Weights of a small transformer language model.
Size: width 96, 3 heads of 32.
Training: a variant of Adam for these matrices, 157M tokens.
Each number is 128 + 32 x the weight over its row's rms, rounded and kept within 0 to 255. Layers, rows and columns count from 0. Numbers have three digits each. The size before them is the row's rms in percent of the matrix's.

# layer 12 attention query, 96x96, rms 0.0881, rows 0-40, columns 0-95
081:157194159141129110151111106153126095111144151146127116110095131085081169160133192092104103134132048116121133143087175080092156146088160157123107173119139109138070168078073140136142121127108119156121074151109114144186095095101131143161167083139119163089109134182117149169145064165114108216
086:076093128117119135170140139082143153083132145171147118113130128090159138105129119161111046112128110087107134104143102138145077093078116135121106114112092111204166099152150174115082141099158149037153162117154165065149101118150159076104173105081132121131194098103125141073094185082146144133
073:178159150140125117146085154129195120125148149121107141076126140134119165155120155069152108126139042129153092164072170099133111173059128129139094163086174094138081158094111110101156130151083107212137107134086111164132136163064107138143147164150141111142078127163183099154148083130077106124
100:079101126185088165118167161143148143079149120179140128147115120102130135137139091158132071143082100120141136135182130135105159085105093116119147111142082120187125173125099126126080155083194111118062142111162124045103140167142127164125144133087057130152117137079146203145119207099141106156
062:149121128092197114151126122131118071131164190078150046142089098165132158113106189138086124122131111113094102125093046084160148148154170108142119126078099135103118182044146063102087072099118145123118140116112128153161149105128102117161098157140070118092125108111121118156156082157088122139
128:107087124192113112107150171144154124067151132139128123144126139133106137147147088163102135151111113105117099139150132149116142039121126077132127114123101076167163181152116104150078144111154111122069107130196139022109118179170111166088132149147079120195127093100127186141162193086121139127
108:101128127188165081141166142129131107127153132139099084150159138161110143091108121135105170161076125111111081152172105114149197120136102079108120027118123087125176117150091154093086190157103115083086101126157132097182095147196117120098102116180115169162132136148114142188152123103089075150
179:115097119184140090135165161163165113089157120139100111131150142135126123119113087193081155141107111109105095164181130128107166053144109089134107103111107062171174164130093131115082160107111136114092068127195164050120111173185146166103122132137087131180142100129112176137157181088110124161
086:166084170085125196138084096135163111128099101129165138109143119094094124157161104144133084078133136140107132101088204147048057078101141187129145193175120106161104174095117078160137091133116113158146120155159136078088140167098140128162138127087138111115143114127160148047109154123112135116
088:127090058093106169105175098112090102121145129095157074132092121092123169121119170128140054140135126103139149097118139091196079153139115201115188169126088122142079137120146110132187161105118207127145152125078105106139111081089124130098149128085077118089101089151117165140092140188149150120
084:189191125086157147119169069149117176169122162148222088129139129141115102117174146109155105065143177149152103158094161149153089151149111126164129143138074120142151111099155132193083148163084135150138119173168107102157077127173148123115120118198081119175095133161138107100143102148100114164
094:138113131130134121129119108126168142132184080134158136071139048106166173150127152172141132092158126178119145130131070100036082098136088087129178127124150109196116140107122075142144102163105149141167132075164129193178062133114149159145073114183070120117120155114149141102111096134124136098
095:170079122107137147111130128108121160156150111113155171118074107115113113188118105136172052082152090119134183130123145131071127086107131240082151176137106100154117175108125070145143085121134128147158120150105119092122118180125140177148140103082091068122159138110177135069095135128159181109
087:107131106101072144137135080133186146120141128108132136165103140134137102132122088171156102091152110143166163177153118096157067176144106172160165169107089154164129160109126073178116146098098156104139101115116094108128153083148199183087096099103075139193041092117122190108132124133176115126
084:128164186184126095132169135165112118150132117125118135098167160132085073099113099130091160172117099137169046081136113174093137151121102026136069115107149135152140127188082144094123146154131039127093146138139082134129133174148118130155100146148137106133142142120145142168186162108124105197
082:096089201158103150106149105178108090094180088115176092148159107124162128122162119174141152109143102143067129131084067175126157148162171079145112059074093099123107078137161152102153132162186061116123129141115144170088154103144128092106125134113172090161141150142148157129154099114092066147
089:105135189157098115132135112102151085144138114184057107109136110177155123145121158096132158154108131137173115146149096149108178152142089036090091076161200153094104104152144198074096154133132084128097133123110127102163135096182109128163091213169136105134139138125114122151149139072103092121
088:106119107127127087092080113122133180118074196074144103092082095128125129172142111131138098094087107082114149132161075108105120115095153164137164113155116102121096129174177159138090127155128173137143093177126113141149164118097118166100154163121095106123242097145152092058146146152162200116
091:095104144151150116160068152154088098126175170197096094150149156167137136135116105151128180126132141173110135214076100142108116129172133117161124123132091110116150168164130087134134140121097030122120064146145146160087118148090162134084108154070099097161097162168125147132216115131104115120
085:145165153109141167126109125194166116123116051135180135076072056111077121126121123151121166119155192122133079100126114166106096084120155107144135136117081106127123168103099165140172089095152086149163150152130148139066101098143173050145127129141148134119189163134160138099112126153136063187
088:156077138136095131076077152110145113124084093094103147140157071078127187129109060140170112067155146151108110120126178098149159068144143114187108169119143106153110187041148152140121089114128130154162116124108192145107071155120126140129137100109114110180152084081170175133107089135138162116
093:176150052171132102095125149173093131105201141110077144075062133138120117149159130131139095170125150132194161105089154113154142158144122109151106154105084122159154174093113125128135135163125173095113134117073110114170075167108133125111164027119085172133143104104130145172140186164115152153
093:114111133156158105163149096130105130109092195134160133184150110183130158114107100108119147121161110089090187105129110116170155161118136097114118043124125141132158017186167118131117186169130144142110180143147142137111157132109139088086119118176131141174171173158125076151133101174170080091
077:109174088123156185131160123135119148150139167125127141112054137074071145117120174134060111130122140119089110079102148116118111058089089157103113164132127171109133156172143129160192111144131179137086080114128157100158123149159116101071069099063069153122078133101167103100162180128140130163
087:106134149141144099134151094123114093128108112130076114098166122159076166092142138114155203175123132166191092076148125135173169182109104064170118073117128127140121112158112158053147151173106103138078149104145088184164143096118142069120090121155153152118077164161108099164141098122137072177
094:072132185197147094148143176148064069126124121162101096170176107208155160122104140134132157165126133086079075133125069196123164160139119073134087095170129121143112119128127151078133141156089079141094147122148108116144179154118145098101085090155149139165135158138119117181174151101119119141
082:102059069071149199128125097131091093126115095145106083150150152121090131111133181142159095149116117079117075128104160093132204126162102156110105176169078141138150150105089125103149109165130127140111045173114105112160080127148127134096143127150111115119153111084141117098183094201090078136
089:154089083077097144150168132145181127146159129113108132124148084128123122138041127176105104137153192107071156168125119104124154106146147226116146164114113140120133129109100114138118117160046130108115076154093055091143130117170135149070096069138130151175130133122121063089176121156144110139
101:121163104200153153079113125141146190130198118149079123123133145128150130097119176127116116110092103129167154134149109140144136157111107054118084064069112161092175116126135139159042145111122109165130088153094114072165152103160082179163119188141085099101173119057130126120137108106098123127
086:143114144077103132101100149113138133137157161140138113066135127108098110088172150128143116134084108153164157121178228099143076125129142171134139090102128182138095120105103119160106154139169173163183141149139161037174104094141119152121131160146141166098079124146137089088117138117050202087
103:122098087096138128077134140155137089160150102188129150099121149123134071189151145104122116088162106188178110141106199108068131093147137116108108122132125119132101159134091111140130069127168128107133126107097186124113090204176135187110114178111099075100173064086166146136095155098097181153
089:105083139113113078127083121135104120163161058160144178136145090199163161143132179119110110108162180167117133133121151167083112120133165143148149111171138069099149195154140109145145091175143069097099128168083100197126085148149145099139201094166123125181124103182156104111131097128103131129
144:192109110120125122140105101118105132083129028151121087174146104125143103122091118182152145142129176115137121123138148076122111092159080147081120117124076086136162158110120134073087162167173166115080110124154108105155094119171180136064143177179061138114148122176103183132110185162113118129
080:205101095076105157165097081091091160093157052101123112150106102170111114105096118139132111132106218111122094134099113073164097100173058129104197145108084127113120165152161093122093170125150186103116153123128099120135142143169157114098134153161115135147102121098098117146083150159151084082
108:177112087088160158118098117105123179154122127076111181138085150106181087138141129086164104097092187124140156103111098088175123147164133203137140173155111188105114135134175120125183129104145170102174144124089114185131191109103146098110173115088157120116125137098133068146064133127151140068
130:104142099134132123099116122154136108171137193107143150087098105136113153151151164082121096114132104174122156130107103144132148174102187104178155137121185148120085113174154097152179106060105087150158166133073141167097158112074062103185142073102179113159112190108137080132132068125173127103
083:212099087086121139112095088122115151117123083133167176114116154092129057125146170147168109127124119136136156121071180094112065096138127207168093185150099137098105148159121106142152129120182165151130140127086108135100145108126117119073173145103097169082150153085152137110068123170166132069
130:120125124104129131091103101140171125164133171110152180097056128155125132185138159121147071116135123176134180087108126146128128169105203141176168158141160149106093103171164114135195097119109083136151151142091105169099153097069082102195134088099178098139087187128123084107122101132164153095
164:093135132168155112147178168144110141129143120164100087161177146161131149088078093158079135127094135084106072181161111127149170113159105123079099078089126096172180151096096144091079181158098151119106078121174137060152093167170142137098129158168093144142119095135096180168164143095091111152
079:141072127110134125135089133143143108111184097109123132163109163158084138121110131094093135161145149124109103130150140046129118073168144124093107147136136044180146162139108105125097123172140190135123084123187123113131181108152175122083117156119076087151119136235152173103105201138125098157
238:129139130127103106088103116115142142147112157111151190086119125106132129144168132103149095091166087171137192098095140150122077202083172137181158147130185162071101103191159120152171081106144096162156162144086111164098148115081083130169130094092174107111150177097145072105120102137172163102
# layer 12 attention key, 96x96, rms 0.0872, rows 0-39, columns 0-95
106:113133129130129135069107124077148156080121092127158152103112150079163122145228168150192159100191094106122176128147156100119113158107119137156117125167086148192095085143185110140140097109067134102142167197076158129091129149144075128126113137106171137158180137100168142124092092117144125086
065:108053148130129143088151104137066122129108195129160158160142123175187174137132188132106148128126098157112136111087168077113110153124098186158098140137104106102093098116074101127113166088116164154135077080157143123105179110136194123160159098081147087153075155145161136143118182091165078154
084:110113159149142134093125139185124153093103134113123089114090066063112173185181106093133166070130083098162129123158164146130154128101147108164101125166086131132120111194192068115143090079132118155132169105140130163111141098113058163107112136117157123098089180089089087121133090096127166065
094:182129103158205133182096129161092110154119159127123112164138115167129169089099106179048128118140155073139052183157179138152110141130078141131090108118126041135121130114081140110122153124150177134099082064151144131131139104138193117115138184105133114116103098153157148136099162139150126182
095:137115135100139120186142174150102142132086115146166101151168138096163098119071148154134136116120162087083097182187107110178149098171094117107184079108105067156215112153050155119129178133083173161126175120212148105110136107139136120115139150134139146094098102144143108129117171156133092156
090:127112129138173074170111196148130127096102158150165116133105120144143136141148146153131114179144104094079137161155163099120103101174111173125145177112095067219138159122033106105132124102128160132145115103180206095156101133145192101116119142165118141102156128158143135101097204157141096155
190:111110154149177090165121191169092101082129146146160097152146128122111148118107120153107110175143115067075102169165119119141107072178097135137135149100088061204168207151080122095136121099098160157130098094178209101124113128132148122082117143121121127124127114154120132106165186141139091183
089:179107123116162035159114182153136128076076145132167101152090148101115128096146142141114076120131132096113117152141133088117099099180074175125083152111091051197143154180134086082157128142140192190164139126173190104123130095159116130114149142140126121133132167172139144129144163163154107151
099:105146100133082197092122065093166107181133120136071152106106132184146147101073156124142128117067149137179121137158126167135163180127140051103100125126175218098116083091154164142113179097111130092124115146078091173110112119131148137124072175131133154091078120114079138151124119139115150114
080:082142074167110179170160083121145111148177163155132167155175153163167146164148146115077136095121120164117079128137130125114171091093166082188099080126145186082137132073072128159091141131100130093092125141095099133128087124132198132088122126105081151155112086123123090151118146071135061096
087:127145111138162157188140080138106149116109072105150048101132114201160124095166145132072159167101034120183102063134099160161109137173107082107146165162112163129092112100121155146086150132139130138109122157155143119143105096138071076153077127128114179079128170143083120132099112124109100109
094:177130116190131113221099108117152104145062142100082138081121128099152131127138152143103143123099039094157084160109115147176208135090178160163093105167110118074164134113164156156116175138119134151137082114164164110063142101121104114099124125141141092123101118107142182088164090124125106150
089:119155124178092223122175067121149082149162136119115156099156171120110125134082095145091151102090162153112105159127076167145149120123120030149113105162171149088115096072132173190098172132138143084125124140099069152119152168107138161109115158107108145110088094074084123152146105115109144147
086:156162075134148167153148039140093130104152094177099106133114109215187095138126130129048169122126150187145064165140135144158143144133197104089107110158141095076096122146104083105084167135161107101119106157066119102142139095112165142079167174125107137115140108123122093159117134115110128102
080:142115093069162094109144229166119093114086110144197164118118111083073066086157136106127104109114136119121154161172149162141103132177060168118180133116118101138156109130112113063151161124111134126169127164147139084095157086099100110161162147163115094147106146107152133112138165197150135179
079:124160090132114127182104126123147137122176106104128102132093163167119102149110139129134091130136111131119163158073113113089104135137202188082096137186045044223125169129116128108147143105156116116164109115142134106141116109163168170142144103134116100129097177132189109075103207148169133133
082:134088145116122067159095194129125148170078107089160129164107131095130092134127148083130110129145147112086158149137101120172138168170103158130182171114107089171155165155166124110140105086123162194146143129086137092058126078100146079149151166105159071139152110149101145108166097196121110209
089:131132198178061180088115174162166095151145143095102150174142111111138074118134124083079132126166111103122124071118141128085114110151134102122085121166161178132126160146070122199068112099165114052167132126184141158116123140118069130122145099118165107142083081143094125111169132104139133181
096:136128090169108102138142139109120133047106135108150156150020072187147137132154149113154111139097104125105172138157130095143097128132162180101169154124117078132087145205139070161115109118155181149113146069149137108170180130126100175129136058154112123144134107110152156140107139095145207128
084:154189128145153167102119132093144125149122129085087110085132173189135175141162154182167103103089087126118071094117091122122166168199137069103122101073150160135154142090097178150121104175118108094112065104083082091153080102140140112170092124164135138151070170174115124114118120173123108140
087:108115136149125140133084140050178175119121106163104116153114126220116125080134082134158136088167121123149043137081155081147187112164127074077111132144146138126105108103105145148120173131109098145093126071108115151168143171143137133082122133113075160102158169133159183153132096133126042111
099:150088113104161128161134124117097127100141136148207196089180113078132120106159124115114113133113076156109118103084115107184100078133146149179161140117126140121147116105123128126105096172126127065069169150182106153167105151126105117095242101133078140156151157094221132143132149123131101137
090:137111133149142060103135157162126107106089142108153127124110133132114126163148065140095149179121073094118160092091150141081077077140162150108096157165102085237116124137135120097182078139196130154148136090165185124153152156127087141102150160104166120139103165152113085125084192095160141114
080:133163083165163109127149095167159149123162109159088190139185138118179166091110116143110123092095116068098136157151103115093067164109103112099146092161217192070143113066143159107148109116130125130083172137103107171164130104123140144164126069134089145107132065093071096124132104149125145139
085:153091122050127054111087208180111093109096074129155060145150151116130155140173150143137114141136106138096148126173159137138115089130140185137156144092111109159171142128162135084162053114156116175171087109139168138096118124180107134088163121124138095149175148187191153124136127122152096152
088:122084132095138052126130172145101154069057138142174144113121140108133137120192140088133066138127152107061148132143154123125118107161129182138157166171111094181110126198160088086188138149168192134180161131137166136085156111109117104099158095118138116131141197154148149093107168147155160137
084:066124089109055135066125083148158119086188119148123139134117211160122198104157128119119116141106082105102145129095112113134147149119105130082173197130087161133090103151161191166170093092157137088067156159088076126081133164113148129121138122137069153113161156133145138143103093127099102109
086:084186097146066152103176045167149156124157111110084099091079112088143141133187060138109168095097122096077118130106109134110135108166109138113144167141091169139160128184162119146105132077156144111106091147120101149138136142049133141110200128139074180138151148132094138190117103146150137117
110:138121103095174131186103149113119119120132138143137149153173110071107081103087182100102156186096118087162090193138133138127096192155099141106168120150123012136145151115136161122066170083109154125112203117144115115141104093107127126183162146119159085114100124117143126118090097175097125170
086:139102095186144124137107155100146136174106096104090037108157132092157078127098148088155151157092123161192135172154111194146163136062086084156125138118118212128152138083077084165123123129113165133081134170093116119167119167113138080115082151145163140096166079158136118114131110111097140151
100:164139138176134178190139136127150133193134135169169137135173114099173105063084153092187102124165162137145145154114089128181183127120088116093169110065123136138144152081121152157135127077142155088073180143084083084128159142089081143143100176130124112090165075078137133109142106163119111123
090:063138161113120160137151125121163149146130142081089034055101108144131176141157090174129130138162098101130154087158126164160130123113149103081176138056080147163125186126139138177092085115128148116155141123193125159090117114092106070113155124104159142114108119118213177111133106128146150164
079:101136091140123047149174130143142043098152137164106123135143134129135125114091153108148136163098117057117048093142151174124143111189118103082107139078129123167146137105064069126142171113127152154084105128130120144136062131117136077073149082172096142099076150125054162117116147152130110131
127:114132147124161066169172121139085066130149124150099102153156149163114119073091131167116113177113155096097100140144135142147157131166084128091130109087111120178148182058109127057107162126116191085102102141157145125181070150162137106118099124167079179143119121179101162194136165161086105137
083:144172152152059232138142113072162127140115116082143115106124117144139140128083089118126135155129101187140149123118163151081119140071125061162133126178164134107117134115099132193093114155079124126158141130136125114115129129136116205178100105097107186082159075084161145086149109076086123090
130:132136138119103177099097123081157190153130141094119201105074130074140103171150093085131130093156124174169198088142134122118103157103156160142123153143145162059121102133172152157141073117123092116166141132086106151075174121094111153188126143080163077130137125097158095117075063104126159110
139:124173133158078210090139096073142156119134133130162159072105087085144117150136068097144129083152122174187153080110133137102116155087127079134139106163165146088134086132168149206149081119116109108176132120099103163116173157130101174177139121094138088125161096125152099099103059094102139110
085:134145136152085175099089121086147162189132133083100157115105120110113139161125129087128161072167139157155133130115140132087084192075112123127156143167162191067095154105161180130152080132115121134169132166077121148137166145110112167164108068064166123115167096083146083111102073125161135069
105:135085124141198058194137156192101098087104128153117109173151156145112144112114163138108123151119101087079114135139136122146144079201120149117128145101108096154146157127089100079116180143140140149071092104160148085160115119148155093075158160176112190153107157159110168141172189155100115182
130:123125158125100166075065098116172171148130141104150162072099116114137103178150104114117120110163111169167183098129144123084122130062166139153137165148161135076097107159181122180136078096104110134161178129090096135079186128098111175190134108076137083159138118117178093113107071121125152082
# layer 12 attention value, 96x96, rms 0.0788, rows 0-31, columns 0-95
091:131140152232118115080091127188080087161168110164163094124092093133152082130098141116116137108149099133138128101123142134170148109078112104145107195130077156132126118098113061145052155094097122158138158179092170113120120185106124130156097125131118188095220094117114131127100139118116119148
086:105170127196153166101177110143095125094120168083130056142103119089066153166149122169141125167119064119181122129113109100157144136144156058122123163190073142166122152166149136101117158106126111175154133129165141087107112111093088101099102081107126138055135105127199133171146175103126101128
087:119063093137134117114154111160184121115135109176128138132128101137199081112132102108189123119189075156109075118088107135116066092106123177072121200111140088101125126084147084147137125078081116080119214122144126133103168126156113119110161132153131195094151136146162129161139144108097102078
097:094162099164109136148105109148119143106154145088201155138097071106123096082165127087110181080106161096114134108107154147114085164095136068172134160081121111111128148185105092162138103088126178160168102149145166117136102122138201082151103108155119209139152120143144100089095065127067150127
092:232147141123107143193138110138117090123127123127090136226111172097094147111184091162104156137175151106160147104113164088159093147141107164073092154109146109126144173127147161152122088161108145126137101129133114088111130068092080110173169160142109063172118123112155121126118174100091079156
089:082176115076092098154118124173118086153115177120190101116127113104123204155157138105088171108125075117096152151143121099154161102143137069122155130095140141109091164126126159135158137099113114095137084133152150109159189074171088058142113058080102113123141106170132075122147154072187150128
095:101162145149071088142175118102171122115137109057097144142149088124117111140121084126095225137140105105138139090160164117081132111131121099132122100093142142103126211179129141130142150103126121137089105112165120146088123146145166156142179193112106142137166068116148100177181168069053086137
095:157128108189100156078144132102087109082122061119172089167086056172120146125144093125130087179109150136188072125136134127165163149145124143121138151166081132117143116125127112174114115112135112168087146103157091078055166157089119139150126165188086070093150135099093174107074118167126143131
091:141115140119103168144112078153078120098115083093174068129109111143110067070136134153150169164132100125120146114127163125156073134106166127118210116139106091158143142159125082156116139181183152184128087099157128080137093096071160105114129130143097128135159088093092179121056076178100164127
098:150126142135123151110179130072149171108113210097084135133193173140123127174080146095136145158170153139079134171076121103142136151149138080171170118152114135145044151151158187112152124124055108168099093127144132105123095150105135135100163141148106099152069110149082153098113128143131097047
091:102102096123068117085143116122129083098109097108083151125112128111086139142086081168152123133068146149178149189147130197135093120135114164135099169105154096094172119135102110092135108170157118147144164148108110099124102149177142152140083212145149118166085108144205112128191200119092178109
080:101198128094167124097127131165089141125103083106180107094105053164194124123117154124107134102089182100154074087119153109139154084152123158162141136103122117099100086158135154129167097130188091120141134037105088181135138070159126157131130129122107080111109131152113154172085120178157173092
093:141120093146123133205095096146151117136142170114144105124090200146120118133117121176127044125171138092103182162129114125150123166128166038090121094111160087152149151144144089129139117100118088128177126121053092124117100132160166107170115182152107115138181126083064150115178100148167086137
091:133156167137142104157137138124123129144143154114106114197196154169142190156164119140193137114155095111185124110146146109153215165128115124155161136169079121104143162149116135138161134130157096057102069172111159112119126107115117131116114033074088123089105095162072119084107180096122127111
094:138149115136154108126102130150134131123116184130172178140130099093068111094204111161139194085120129151096153155102145116048088107114125107155102136094141097130123168146132072150115123085130173137160137142133163178166123141160161069119143143071163177131153069136202058142137113094063121132
094:132075111123153127094137131118155081097109178116152119149109050146151067124189088162115109120197099121181167105099163118140134140160126119099153121159089147119091096170182141125080115157194097126171193152135158073104119101128157114124109148138096143125175121107175081100049140130121085091
100:123172175145136147107139091101164168113073153125186122090088134120096162098174102140102074146093112117088156114068088118141115143117104163191130170126092127134167103169105056120134086173192137166176158158147114155126112087118193102133140145119135125151085211143155106086101080144131122155
079:100127098108106133126150140098161129124121183166133081162115169136098156132157120069093127088115114092090135117103187107102119177073111150107141207128177150127111124119105102099135141075078152085126207101137134104142090139139064135095116124143146176179148157147170107174108083119197129052
089:183181166146192144177164150086115147137153119103176135132097071120140184104156196193154106116103089148074149107098093066155129176114125138104138096138088135143097164106147168136098119127122169085120075106091104171169102136073156083119123139090116124139168125108183144144162184132143097131
085:127084142104146141113094154156117130167113114166052110156080145150126154173093157090146077149152181152128118131170100153198144054132150139069149096160153149097099104051145081084092135141133103115120128138134126172159176092110109160122162073120113071135141168145167164126151180174168151113
094:077156185092135114154122117130122090170123141075189131156092095094177203118150112160149133133098115105131140112160111109186168119120075116114147147154099147124144156155109126136122124160155116087142104183095133132153174117193157098159068032121088094101193155111116113134102123055108112155
088:154179090131097093134101114102146095106169113047097116138074102156115061124115149076177149098135148141137185172152182123083123168149121109179139121104135116113172137145147093148151118142161174185136149146136170160156093103109215113150155128132119187098128080135138119143102099123049138082
089:157134138069141096153083105114136112123154167131135115160097146105161099108174171122141178124155129117158140121153220109077134170173079129152113192092140128093118181131120110148122076103111174118165154158094150130160101105171164072179127149100112166128160122154101072098098087083067188105
089:100145084181139143187079136174141122137074124105142167132151155163137169072123070091107115116206146113169142135162106128105113167153156162117120158096121165126118106160168116161103149068102163126076163101139107096095129105222129066164092126142165150105117138105079116096152107102120061128
096:162132081130163089140124139116143174137152154137139157129092121121089076120166164114106171098177150124080178151103171098048099110116163087155128186057168131107119126101143109101144074100112176120159101166127163190171094103176119080123128137108190156105138084151147091117136087091081109103
087:108089136135094136117137131120092097155143102129169171121108099141168094159137100158146148102104184134128123153107149031102078123082075185163118104148138133111121079205108139149094146163082197164056093100150128102129077146151132169141120140129147152081089144156131193137079148111117092090
099:099111078056104102124098152158172137106119078116062111121097148150182117141118097104079055092139138165163192152195152107145177105121130186078097143122116191131134115129148146117113119139175123099159173145104125142083167095147059135162118083182152085122107189136106138151136135126134121116
089:136061131130156113154131106087109176179093120099112172143137160126075138121148088145139114108098147092119117162183133148129111130128090088136091061190141099151040153127167145117131107141090137113130103145106105164119143175178118177149086014148096104076115160122147118136158179106111137169
095:095130153195134115155093131131146167132039188085136113105113107160115124145128078101188140110164149117159109147117111154130146105121131095181147160166086172110134132140066121128056106167151157092105148153165111114102109132160116102115140121151159170084152132125169127099108171094077201041
083:125069158137145118101153128113146150156142123095130133133121142151128097057075141100122141104110223132099165157174094130198145114098134123105173074079081145093079145155152170078124093181159140128165168141125095107165130186127061139139049094098147152154131143091145158140159093125110101111
092:105064114145121127133135145053137094138104085072150130072152138066091113126142149129184118165082061141101167132121123122113104138129172120090138110128114121137133099126178121105109146189042113136101155142077147126160129120133147143085161060144156153135137042117104151132052099146184115152
084:117145073151141111158084146101122148125175122161100091065187103079104105126062102125141132092100119093163161144138071109122126154083168145163118100162132188118089106138144116142151179171133137135146126161199151144200123147133155164080123159156127114144138110135153071056102156116116043144
# layer 12 attention output (transposed), 96x96, rms 0.0753, rows 0-31, columns 0-95
089:172108163108081178147110164129098094181157082091153111141146156110142132156142207131096161142165080140192076087161101191177154140109115053086127140157130092066140131070083095153107113120138102138128114116111157143148045170139120116134086150152144120121104149105142179169128099122136144110
088:180071127130092128111056146172133090090092157116142147111144108108102131156187144124163126112097115095119146081127113154149124065144154093165115140106089121111128130120099069242101179117119157124151126150170166107149097159148097158106155102136171226139108137110131163119124097146078169099
084:123160161111118182141168141122163116198176086112156157110123163181163136115106093117144119163087139130146061172154118116131122132154140146121114128106198122175126140068112127146136150140095112113061142103061126217110080150115120134123108152147099071118111141165102118175135028148082106122
102:144150135192095194137176133154109138147127058121123155111122147106106119181112089141095102109141156162127081090174101183139172085110163118106139141172124135125157168090097126091142073121130095120150136094132112132047112161152109130110074127184087049127117138136179203118136161078158133100
085:162077132134163135120139180136089131130161111105156126089102105123099146120162109165116157136097137039097150140144122104175101152114169190206119136105143185112111147149047120137127151088114167121178137096105155082078132133125163117106176020169144146093132156107123113124127073154160116137
090:159083088142118098099140124211114056105182133133157108142150138142129162163107107125129129100132136133120145131113112126109134105150186089164148068145195086146131111204134109047091151188082146142130111090148121135133156113130156148123107123144053036126083127138121130125131179180120154091
099:164107092187165152145167133129092119148110096142165161154128141110108146110133131102094176115074188047109103078156108155126117148133144073156107071209101161141145151119118093103184148135073052129163158101101105174112146126159138111083175119186121079108147145136083164116142128104131099150
098:132129134093115164122103163049121156121110151094133121117130117117143118118153159140147101152087081106136127095146145155193120131107115153167122131106112191079109131094100089250100157100176145104169131171124104097192123113152112108126162106150151245108148148078132088118104094124135120103
089:147109142109088187148145131109109145098105094071150138126133104095099123148124113089093116130125124130098121087120112153186155067103130116167150185123106174056111149064106124221156116115172138081163106173161099095163159119140152089120129084168169236153134140108166136096149139111129143127
091:142125072170125154110146153121109103107109170156135101115148157133181103123168145170137170117119124133101199185080167110096132069139047141144108151149072148146197124135102120139181073117167104107093111125112096132157118131177027138113174116091146173084139125092138111119153138072103127149
089:103187176138164060131098118052152154077081144178165152159136127114055176166160102127159139132098116116134122110178132085092106132142125134109079139142124165189112124149093151133173196075126114100122143133084127178112125088134149097126111110197139085119098167131084153160076133105155103142
077:098169126158113135115156086128134127151171109154130111186151099171124144095115123122128072124131158174126118109088148100101132092138180142159165088117139131104063144113171077125096134146137122123190111161164121114193125031128144134132107138120080153089166159204128045084120181138155096078
094:125066157177118119147157144083111184153136135098120143128146115133127046171110091216118121097163081127088124109198109121144134102173113143143075144120134138089213083130120111133100082065096179117122108110115124089129131104125105141195120122137121157128191127091120141158134138139147175198
090:159095153149113136078136130168137097087135122095134089159121104140159123136149155115171163108136108066160130130091155156133134166156072167181140086183152060064068139167140139099121171164090142151183144094118145116158118147152122095072117116061175162128064096106083084123146153124107170171
099:145126131168125159144125123186116110137145082130105147110125155131093136156109086134129137114153186128132105116134094149088137109138183145117131128161124096163156145134103141054160111141111057136132140096129144180028148172133117142118103138153076000153108107145128206153138148108130120123
087:240099133120099157129093146108133129129080092118172110090111104115139137140103131156162119159096130136145134148155150157199069092121141115186116170092122108125102127073100115226153129112080138080149127123154154186122074100142084150097106101143116093074116149174163158169135135084145155117
101:108110150134106090142081158138154156055103095139107144147114111129133121179130068168160053117161089193107140144141151153158127102122117168114121157087132085162108142112122108115097085099177114172111159137148121084058152155121118165142136132086138137150166167140160186099131162026114171070
076:136131120133122107100157189157145116155152113166109202091157145178161148129129107135145089125161117193157107148129111116121105127153120103073054123095176049227149176132095142059124114136132142112092099118081121130084113139148082161131091135141140055099096150175171126140144128137109150094
084:114100125121110122174101096191070116098124180134070155132151092105103146170111093113117127098173156135170182158094081141139130145145137151177168115112105058056144125125132132094115162085182097152126142121163182135101140109109118134101163135019118167113159109090160166106181106138112151153
090:095148145067144038126068098111123081142144181131145099107108116138145160092136157134100128134156107126123154167110149062121131133120140140144183120076145107153109058164177178156095143178146173133121113136099135110190118082103153103147121158079139218135122141153120070166140083173107118159
092:129086129090059090146114122162118112129150153129148116187113082117157115188094118078117125101117068128164119126149113183149137171138129121136159054120228106132103137175153130109073155150090153175147180093127148108142129115186149113113133152070133060080085133106113151110142184162136141105
095:132158157174118172128178102131130125142098067117133152139134134103107144130097111138093152095136177131125074100125141152108164133115152143096130168181103128149139143098119147073191096102106082072172139100115122157052093136160131109075086118207116035121137154179139194141139159082145131176
096:141121140171099167122176125154128098164161050152124142136150149140127153123103100145124120089147153136143100140118132128113154155122167156105104134161157099145135177150114154057147102122102077113158140068106143152032125146157131121082081113156074000126104125169133165162122178118162132129
086:109113133173130159065180158088180108137157147127115139098096117130149060178070118189171078154102133156167121067167140124199132165126150105130094099117201140173143153117086112111111084132119189131159137080130082151107097162107084157166130130105075105123133103105113129142150075094154129111
103:128145134177133146138156122180132092166148069137116153101133157138134135147107093154126156100177186166109094129122116123082139120140164133101121134151127092178152133136120161039158080135118086120117124089126146160033101155121125134129098115163080000131124117184145167149142126119137111145
083:140181145084146202163155120102090154144131191171101090162089113084104106123115101096094148195088135124159138098095184168102121086130049063117102142158140082173130162072092163130114137104155064104154170148159128161133100176146129081126136138144151110101107132128157113088148149111167129146
097:092161111092151086113158100093186104156107137125127145125136101122166154091094159151147129121141096191116117146144170094155103171122115105097118110038184120193076079145166154119131137146048216127123148124112129126161065093123174141136104125134128141094137177194094098142111081145150142141
083:127132072102130091149144092131126147163153170165106148105063113112116076090125107107132103133101123053112115127151173132073164103171102108113182110104139124162156113180126154122106120129138135203163152107144156131129159148175098096163164182063159099098118051063075146151110146187142124162
095:120193171131100087135110133117164092130129112145095151173137089087151123143128132157172111101116128179200099084103132162163139120126083096133090114087159093186126128122121131199142122181146120139115167126109104187158095168162071090132112093061115096142110072120132171151178123040120108146
084:103188071114121099145109141108112070101094196157120177110117104076148143110090200066105146132149128152150119192128106115095143099127130077133124112120148128168122100138171173082164081121168179132116100113110129170144113086120137126151142183041141114079088133123138174100179159168164117119
088:148068147118086084122109105134178118139106131089117158164115105127082092128081141064106169126126115143100128161078123155101088118126099137066175140116111093141142132093123237156200114117173152078097116177164140201158133123138149118143146139120170089150193122079158151131120124168098117153
082:138163109165131044197140143142145150084053172073154101093088107108116155141147159129062114155114139102164148110151185154131138130175108088112165170179067112113156101065144124117155136111079122107125098107189080129127129116125130119143096118142109149145186097113188166152129133072112101111